Weights of a small transformer language model.
Size: 11 layers, 6 heads of 96, MLP 2304 tanh GELU, 62.9M parameters.
Training: a variant of Adam for these matrices, 796M tokens, 6075 steps.
Each number is 500 + 50 x the weight over the matrix's rms, rounded and kept within 0 to 999. Layers, rows and columns count from 0. Numbers have three digits each.

# v: layer 3 attention value, 576x576, rms 0.0259, rows 463-479, columns 384-575
# o: layer 3 attention output (transposed), 576x576, rms 0.0251, rows 463-478, columns 384-575
v463:453518457484563527477574487491428486455487504507455462501493538502505470439550466492449500558507500496620548577486545480541534565542537416474474440576492546506464438550506445542554477411505589437490480452479511540567502450479398513439503461461626536483514441557395527510504517501526525579552554429494517513460525433459542440504521531557564453556477478449586524427529516474438508512421479529480456473595549532481495472465472528450502466532468478461469476489438570509455573439373525496485506559387507518580499521452455558422513423442572485503464542503479583468497444424505496461
o463:489532535510517516505470562502562547521498451510471501587483509475489479594549536427547478488508459526532510452502561504381511446519450492492495533495552472522510530462539552505458562435493472505568483507474488415490546532532504591520573471568457403560418548501452486533533452424498459562548507522500543395452512468472535535363548510546523472517437461499525473549502468491569525540480485473553549442454440461568481528570497564466504433493502515425430457559475370496446467468522449552542506459540451479489545493523556492543578574589450515511503435467435500473572546447496452490
v464:500450480530529459432461484550493452557550526553584483574536522524504449496508483512395542496550474502498526540476497513456518488460503467563478414550497515499479531560531412528544558529486511585565477478526490479549498593454518550395559560586412593501460537477524481546544534497457437507406440515454449548530421445526508574440524512450529461429493456461498505507564551531500499590436479495505496493447559528509499551524507537473518513473578520536532552479539443445442518538482514479475503538523501468495497437521537512466546565463484474440538454551452433436505549490621398536
o464:588468544482510471530540409432482475422529521485442551412373580480505521467591528524618565481496495465447498568567424487522466492496568511503477541516578521515513466480570510546484495421456432421470547487542436584592574479471492585523453440568541440596501503561540511483536485482553556400540495465563496541537536486520514406442525501478608514456457489478476565516523535424486490485408529508508327509388471509469462433494523435617527483444542466540483448471425467495500468462502602462524503409523588468521487466501504471559380559499492464499474555483564519494540561563426415530
v465:487509572524465516448545543484512488485517508517520597504591556472533509508442494542438503580484483555584452440447480479432380413491497465546517575447513557512472534431435528449517419472493511418549523443577549548468551435549384589483429518494435456422525467518608492619430511536514500512568497466523538563456473522452558539552546428485511490540474515536558476480420440487535416449481515451487529491498501502490459538410514505465519518501458607543478420572432487521446599445474544474496497467540520538462459524484437445490503480487464485538502564531530385479581455503491625466
o465:506534478569545522537503545468489491476550504576543531512532449495506449382486474507594593424495483404434542558454462476495503428661520502552538526539489440490526449589534455483475533455486405522375526491561521510601455427498505516494519567574476501475446549496437485432495485580428508549521498576542525537463456397461530527494503537502473541512443516457492524502564486456625502485535479573463489432580545496523586454496519460482471492572528492516527467560486377547474508530552535506518516415527426448533497501381443475486461495544540524486493464481508484493487500483473412487
v466:507519567470522500469418547500481607481438514437449530487589617492462517505521520544451504576485522513546482478499442477501388442569408547500512464532439511481506479475454519519472471551420526462572503528459476541523562597490602489435526439482456489526547476461593538432572482593502436596534599452415440444537510580550587526528453477513537544516566420536541465555436433446472588508450495452492523518421445477508514401455488406499549443463444464468438551383540594513459479533561407475526454510540571548554498576543541600495475522506494464522477459504481522466497503512493464429
o466:522462468598488544589411483610494462487470463551485522433500448460542425463581541464477530387475535498506513525520460561488495489524553516483542563454560484522492501477429530540469504481537470535486514437542641420447475418482484467588482528508503508514547523570479532495414513412496430421537500436518590484531440495548543497398517522499510530522437518367407479493481472487582519609628541519417527507519478450581436545509510508478454571485593512442520563501507540523502514565470582489470500469482510492491506458505384437513494440435531428463574588489474501522576485443470539544
v467:471476539448463483483498520494533457491493375497505527494378477534544571485423429508529494496509455517449525509526504445531468591468561491542483514505551508594536526525495455515421398469446412537551587569621487513495493516533504458561474513422536545407590454547505479447517533479508541644549579521472439428529484437529548437606584541443496489532533547596573448436438496548567568451472566548576472489591556498462532461456452441534516505546455570425515451529570522555507467395489498499477437441460530533585556489431584506522569545577515446512507527515516512516439472449545438473
o467:506568473474510485381486572515513576466485473658478462556487511474415508441540525465502597587519513575682528537471447491506482450519442518570523589428531380575437476439535407512437469463504570474465503531558501526544497576531481450522504483575484526581448506520507529482455489639483454394585457525543488458518504533495452452438486491514460485548563532504502534549465490518490540551558570511482509568512436525542497537529561483442379485552452484445510548509501447439509457618482506592447595528550362499529490485419456528479475590534478500475458502467512431487524464458459502484
v468:587547462460467465523511529441520411460459518521543453513505417492496449512550483460513479530467417505566486524537478559446567470474469569434559485556567512505546541505485514521536580591489500441471540488533555471504530487465464442564513484519410488469433558441578435488446625526468520547480610519432446539520469506494498473477515431501463469472440510522562554454541575489527464384471492472460541554538560550551457514422505533430439493458521527569495478479491572548531421556536515558531515474516392478482610436522454486454559460530449527508444486461473484545519517552547462501
o468:465524554499507509467590484467560537476503574559478446509498550421444493424513545561484417448495523454495483443561538485489447505429525483461422554523448531458480567513521480533449497448458441505486562457498426531540541490443482545484402567535412480554518565494548489466535483524529507484566447502489356440497521404514587433463476569508552493478476520457534503526509496485525556560501495531523447511464453539448395492503510496492463480479458427440508485515488410489481552485542433432527463519541539586487454468517514519478493529463573460544534548463485438387436525485493507501
v469:506453488531449523525564525528467492482520490528524509438468430520559463449449536526546530509406413565522512554510494527569451485482591422473493455438511522447464512502478514524536538451536486508482473426478528514554388448467412557566437403448483525461432529530461513406478437384481545514471532506499561509530518465521411470434564496500533531498478549434517469468502534471506500428509469478499492507599505458482502500465422549512405524509585559470464449491471524518514498495581504498515458524434428482443459479442486437489467440577476566450551485470498443565562446475514481525
o469:520512549419492533471512469446515558455515554472482540537551554493470533520514440473514480556529473528555458474411497471518507486482578456481476549529496488458564498499521568518472464552468546452487487505479485522523503525523497454539456557547444529442421563464525458509528517544513494523528497572504478522495512467366493529509486533539504505407562439582508483433511461499453502488473454510594475466358503505499448537572487459462467490526398432567580511567476408472434464432450505556517451481436462509564422516556548536439545553539491527478492439495467522506430611505539477555
v470:470528446508522481528477518539479472532537447568492463536517516475478529525478526550546507449470502533437495548543500519519491528477469508515539569485572436524536478575511481495437511566423506581503479476477481528596445533521467451404465516513433474555533514428570472528559474535415513438432537428520437519477462482516516518559504454528527463557446475501502511537542519525500562524471533490519508380398448445473483475472486484488424498485505423503426432413502535417523512437554519509510534458558578427606524501426475485517460502445510467511503480496531568518519500491564522521
o470:449401501532486565481428452442494548522495463477447511588461563471515511590517475511466534497532510495518562466606510472494505480472445492468580472422566570436448553486472484551508478508524575460511470522526457519480460514539444545480525420577511458528483506556589443488624554398534596413515485545515481518550453561527506417441557482437489531478443495515559583556527474490482474446505526389529514521518509499559517477567498485551506501471522527472598570516518504486504474439517566499481497430510525494498511495483467393540452558468479506498438533500547426489372541460484480540
v471:545498444494574446519548445503600480562484576403462529492593438519524535467573549499525466572563460530437486477513507503458530450492426552610500566596454512496560429452462546507522394478469568532543553455501423428531476499500462534511529458464441430500525434533414573502440530556509520461566458479502491500491555541555525476457486466566534510495539454447555450457488496573496477520542539450517529485452501433519537542497451482567450456466508543571545501482583509499501594527522487503523482478498434469442473556473514496543593517469494478537549496483462519504560533520437514551
o471:438516567540512447494578474507458483514407473496590477446496570581472457578490445446509479489532592523461526520539463490573455581470577562441449435514515454462589423526477446473504611577475513481494567582482529550525532445518537513450523492502497463485522445494382556411569548461487553451496423379509636493491459533547435526561526486398545571482402533609471452496525511521537540511453488513438503522545524549559471473441515456521480505555609461483507478514455513550526474420496510518554448580474498459381494493566500513552460504592524496474498475496493496491458466463558586448
v472:518478454537458512419482506586547563493469565495557542465507435522474395454502438451522526453490473490423496548460509458521441442522521496549423422450505499534501563483423512498450487568547513509488506521480574458550484555473549556450508498504569522437468510456489533448437618510537451496500482499523543526499537505452441541419507486497494503454563535463586535544507470519536484539548567533558584564537488427491416561524471616439471546458581498473448444456506481400423546552579529515458465576521432503421490583513436522469501527528529467472514546478484498440524498541444501489
o472:572505490518518483475517509537584468441485558484451480376495465529476503532499518487454431481507537549535481440462510560515437491523644477514607488560478516521567468442489475542483516443441538572463457510539440528526520515513479433499450510457512518471432537526482508537463456552405449510509473545598491594485462499499491515547514545509490587460480407476572468366472586544430470514490494515516463534476513493553493509495567464439497434532515514599480563565479484562504480527481482490498440524480549512499463433488537578382522456478453431532526465484488416489447505492532561552
v473:568514435586486510438530484534490496550503497561511578579440507523521497518374489496539543456475406549468518535500504374516467531425562546511487478367580519493606537517435496491556493566497549457523453508512527495477529465545529544452520573433577520546465527540465511471488489511504507432499543527512484508475505452553425497467492542448521461501565455559527500473509520525482567491479460512561469498523512492445476473436478468525581531584393494512535454491492512607515555519396467475508556481543403475495526626610457506473544589596467552568404472528502439494463458455469385428
o473:535494535455572447558522434515527561466465508509419511545475446498535547469503526595387482444483521511401455482487472472495489526528479476483529481467488525495488443420442549544562496458476496452446481495555546579537471469509460490582481531449572521523582491578498465507439517526529515467581515529459489562461533581519549466490488511602454416450473463424564526503442545464435531474557551498548440524512635524443472424547515528480501516426501512578521494415553543345429523600473565518487451473556528463540467496571521532444450483442527496526518434518484578499486450475482518521
v474:470524557525550529557524494468484479492452459519560444469538477517517460510602585490540507548473483468571478397522522606464473547539470527466516451524511492520482499478573471453488478518498427443536538426471445539444460412532413596553416456430456588511526581546525398549457499473523397479506501522507529476524495517477516530536490519584479444545662485471496509510424541520491559496512505465500545404447529495499459472419514552504467478485503416507402465452488517452565440537519563525513498433580594560482492432452585481544426459496490506501416499540495537513488427530453377545
o474:489464469544463468467497418416594495521518528511491543461553472508480507567433432510495494472523519460478510513406462496538529486470518497511526531512498466490512561553528495530564494521452509589580447586421562493489438501396538389498515458445477497446460428410569489578498571508439466406410488416420471475528524532529491573489547571488495562521509536468473481571551488534518468401495568520529522515527492450514513466496506517512534561483468541503585554544511530482495557426447487516485572475519501436490513550550363455484548501578526533465467512550507507582501527491510536513
v475:426500534431502462450485511419509503510482463455577589449509499498456425592385540464469523451492396500472545538476514591550564561445507439497496481480446526527554453507463462480439514448476445448424507458578521518398524487574495477544515523561422531515521527462489435464453526499481430473510534494550450535480525501514487502450497562488473511573468517571547440508507545496472493484527442469540424445630487438535383530530445432524569498490533450480553578495523534468427356586494483462507529545570524452482367418492527532509498487592512557537453506465529453498480546519513558442
o475:535534511515513482451519461531523524499510458561526528532458552524503600475422458539461496519446521463586570467468454516595523539463576430457485577502561481534505533547483524457536497534542587461488473461369535420504491560471461519535463464568472639500523547546415424523517530447604416397457457505539462502529524476490486458454518485578493508454579564441502515534468488522425492401488482492513492531474495549513557509460485537489573552465480517609577584524525485493548549515531431549437566471525467444487545507463366457537524514447479509539453547505484522498568593499511459520
v476:579479342525533461525480468575511524564487479549604529545526487517492489419538530540525532457506563538477525494512500530553429547472432470559436508435569499415509516486536464532461508469514495541576540533506462504429449466552599444523497558454517444455528451478492545531445438378509540519608528521453449524488532445476458477586487486602432426517498554504539514516540494518436547482478500532512499458426565539515468560477456475553475461534552585479458520561499530515473564481556460487479560496462473518491513515527559574536504486455525517462472487503467523483519558552476451552
o476:550513530458538454525450482504485516487476522442455458501552514435485502637433555461584570474471480490422514514507483483601528520483548502461544489480543483530500481576512518486518492500526537454419491465462581517513545506471536577519589525534531509573449461501547404544565518484492507464450488534464540556473500539465520454434515464515514511445502527522512584471524449473472493476486471467538484504500474442467499507477491509511447458510463527499487428469460461539486374565482517532512485510483468438508527467509588501475447517546472496515481493507457487543446544523500537482
v477:500452476524513487595531480516539495496496454525445528473449496492464450474553513469543466506563455518612552519510601480538435521517516518518427561504522453561467451525524549548529438483547527525456492460457398434509454482523461555504522446497497518493535468475462528512548508441494424551531471446499557508455469421514532485462467476481518457517519514562572538463573581517506481545515465507540583489508459456480470522532465462459449504534336508428468509477601483493543474499457555499469386504420536439456523493477495531528506434444489516564428451511461465495532531469405501482
o477:437534505424581380477418486533557489519595411540462503506443551476472489567520492526440498457497473571488487473434482505469521531503523462571533499465515464548445528473487483493487573499414544497582526579459518475476521505443509485527575476434487428506498525396467519504468497481494545480521414575484492493510479477437484455459529495502558487524498450503481458513519446543550508434499524439489491535470497541503471475469489524522456513547573483461479414547484531532438518548406500532501541505488500549459469547415519511506501552629555537482539555525466427509468542560479594489
v478:469505462463547531466498449452484480450425549550487543512473462461459535554511536459569598474494535493487504407508538558495468459483593543481450532572446514408506523466607463557453575520507503558518514589431416533502531463494558483512464482500594425514491531474398544542501521417405539540543486526431545497490487476505508479438472510450515459530528548493508492547514464459497545450502454509540454500535543488503461444532559528521525537469540431491584502594413449558567495494450537477498469481484473537521469497445529508532437482514489528428507547543520511539489489569491574527
o478:500511549503555474448491512449414497505490492433473413518507474484476498477509518526486412480440486572479556478388432497480507502562481490440459426496582460507413435556431528455492435546528500520590513519436502482405420559472468497458418471505518566501589415469488559561543489513505465518457473496491385511470494549421485561581515406489420468485549426451560502581478470498431417466502503467442557465483481556429507452527423478501453525485556498505506448507545525475489510605490502504415533505564444544578570506551496584444559511382511548507465500523459546469522468540528552421
v479:514571391461541439469410446475467501545552532529446448476452437524509535478548545458483557527510454548485511575583503504513560476462437459502522504429429536540478499520521450536469437499562535435622520429500477429469431499527519540440508519554509510461456528543566539408474480446472506517493522465528476445529529562521539579539517569489520540570496463408517490433447515475491403449479632516447552417478522479498500508615494488512496547413510606525434555603532469532465496465479503483514523530434421538504447508430551447381586482415490530450580411523540552498566535496588448511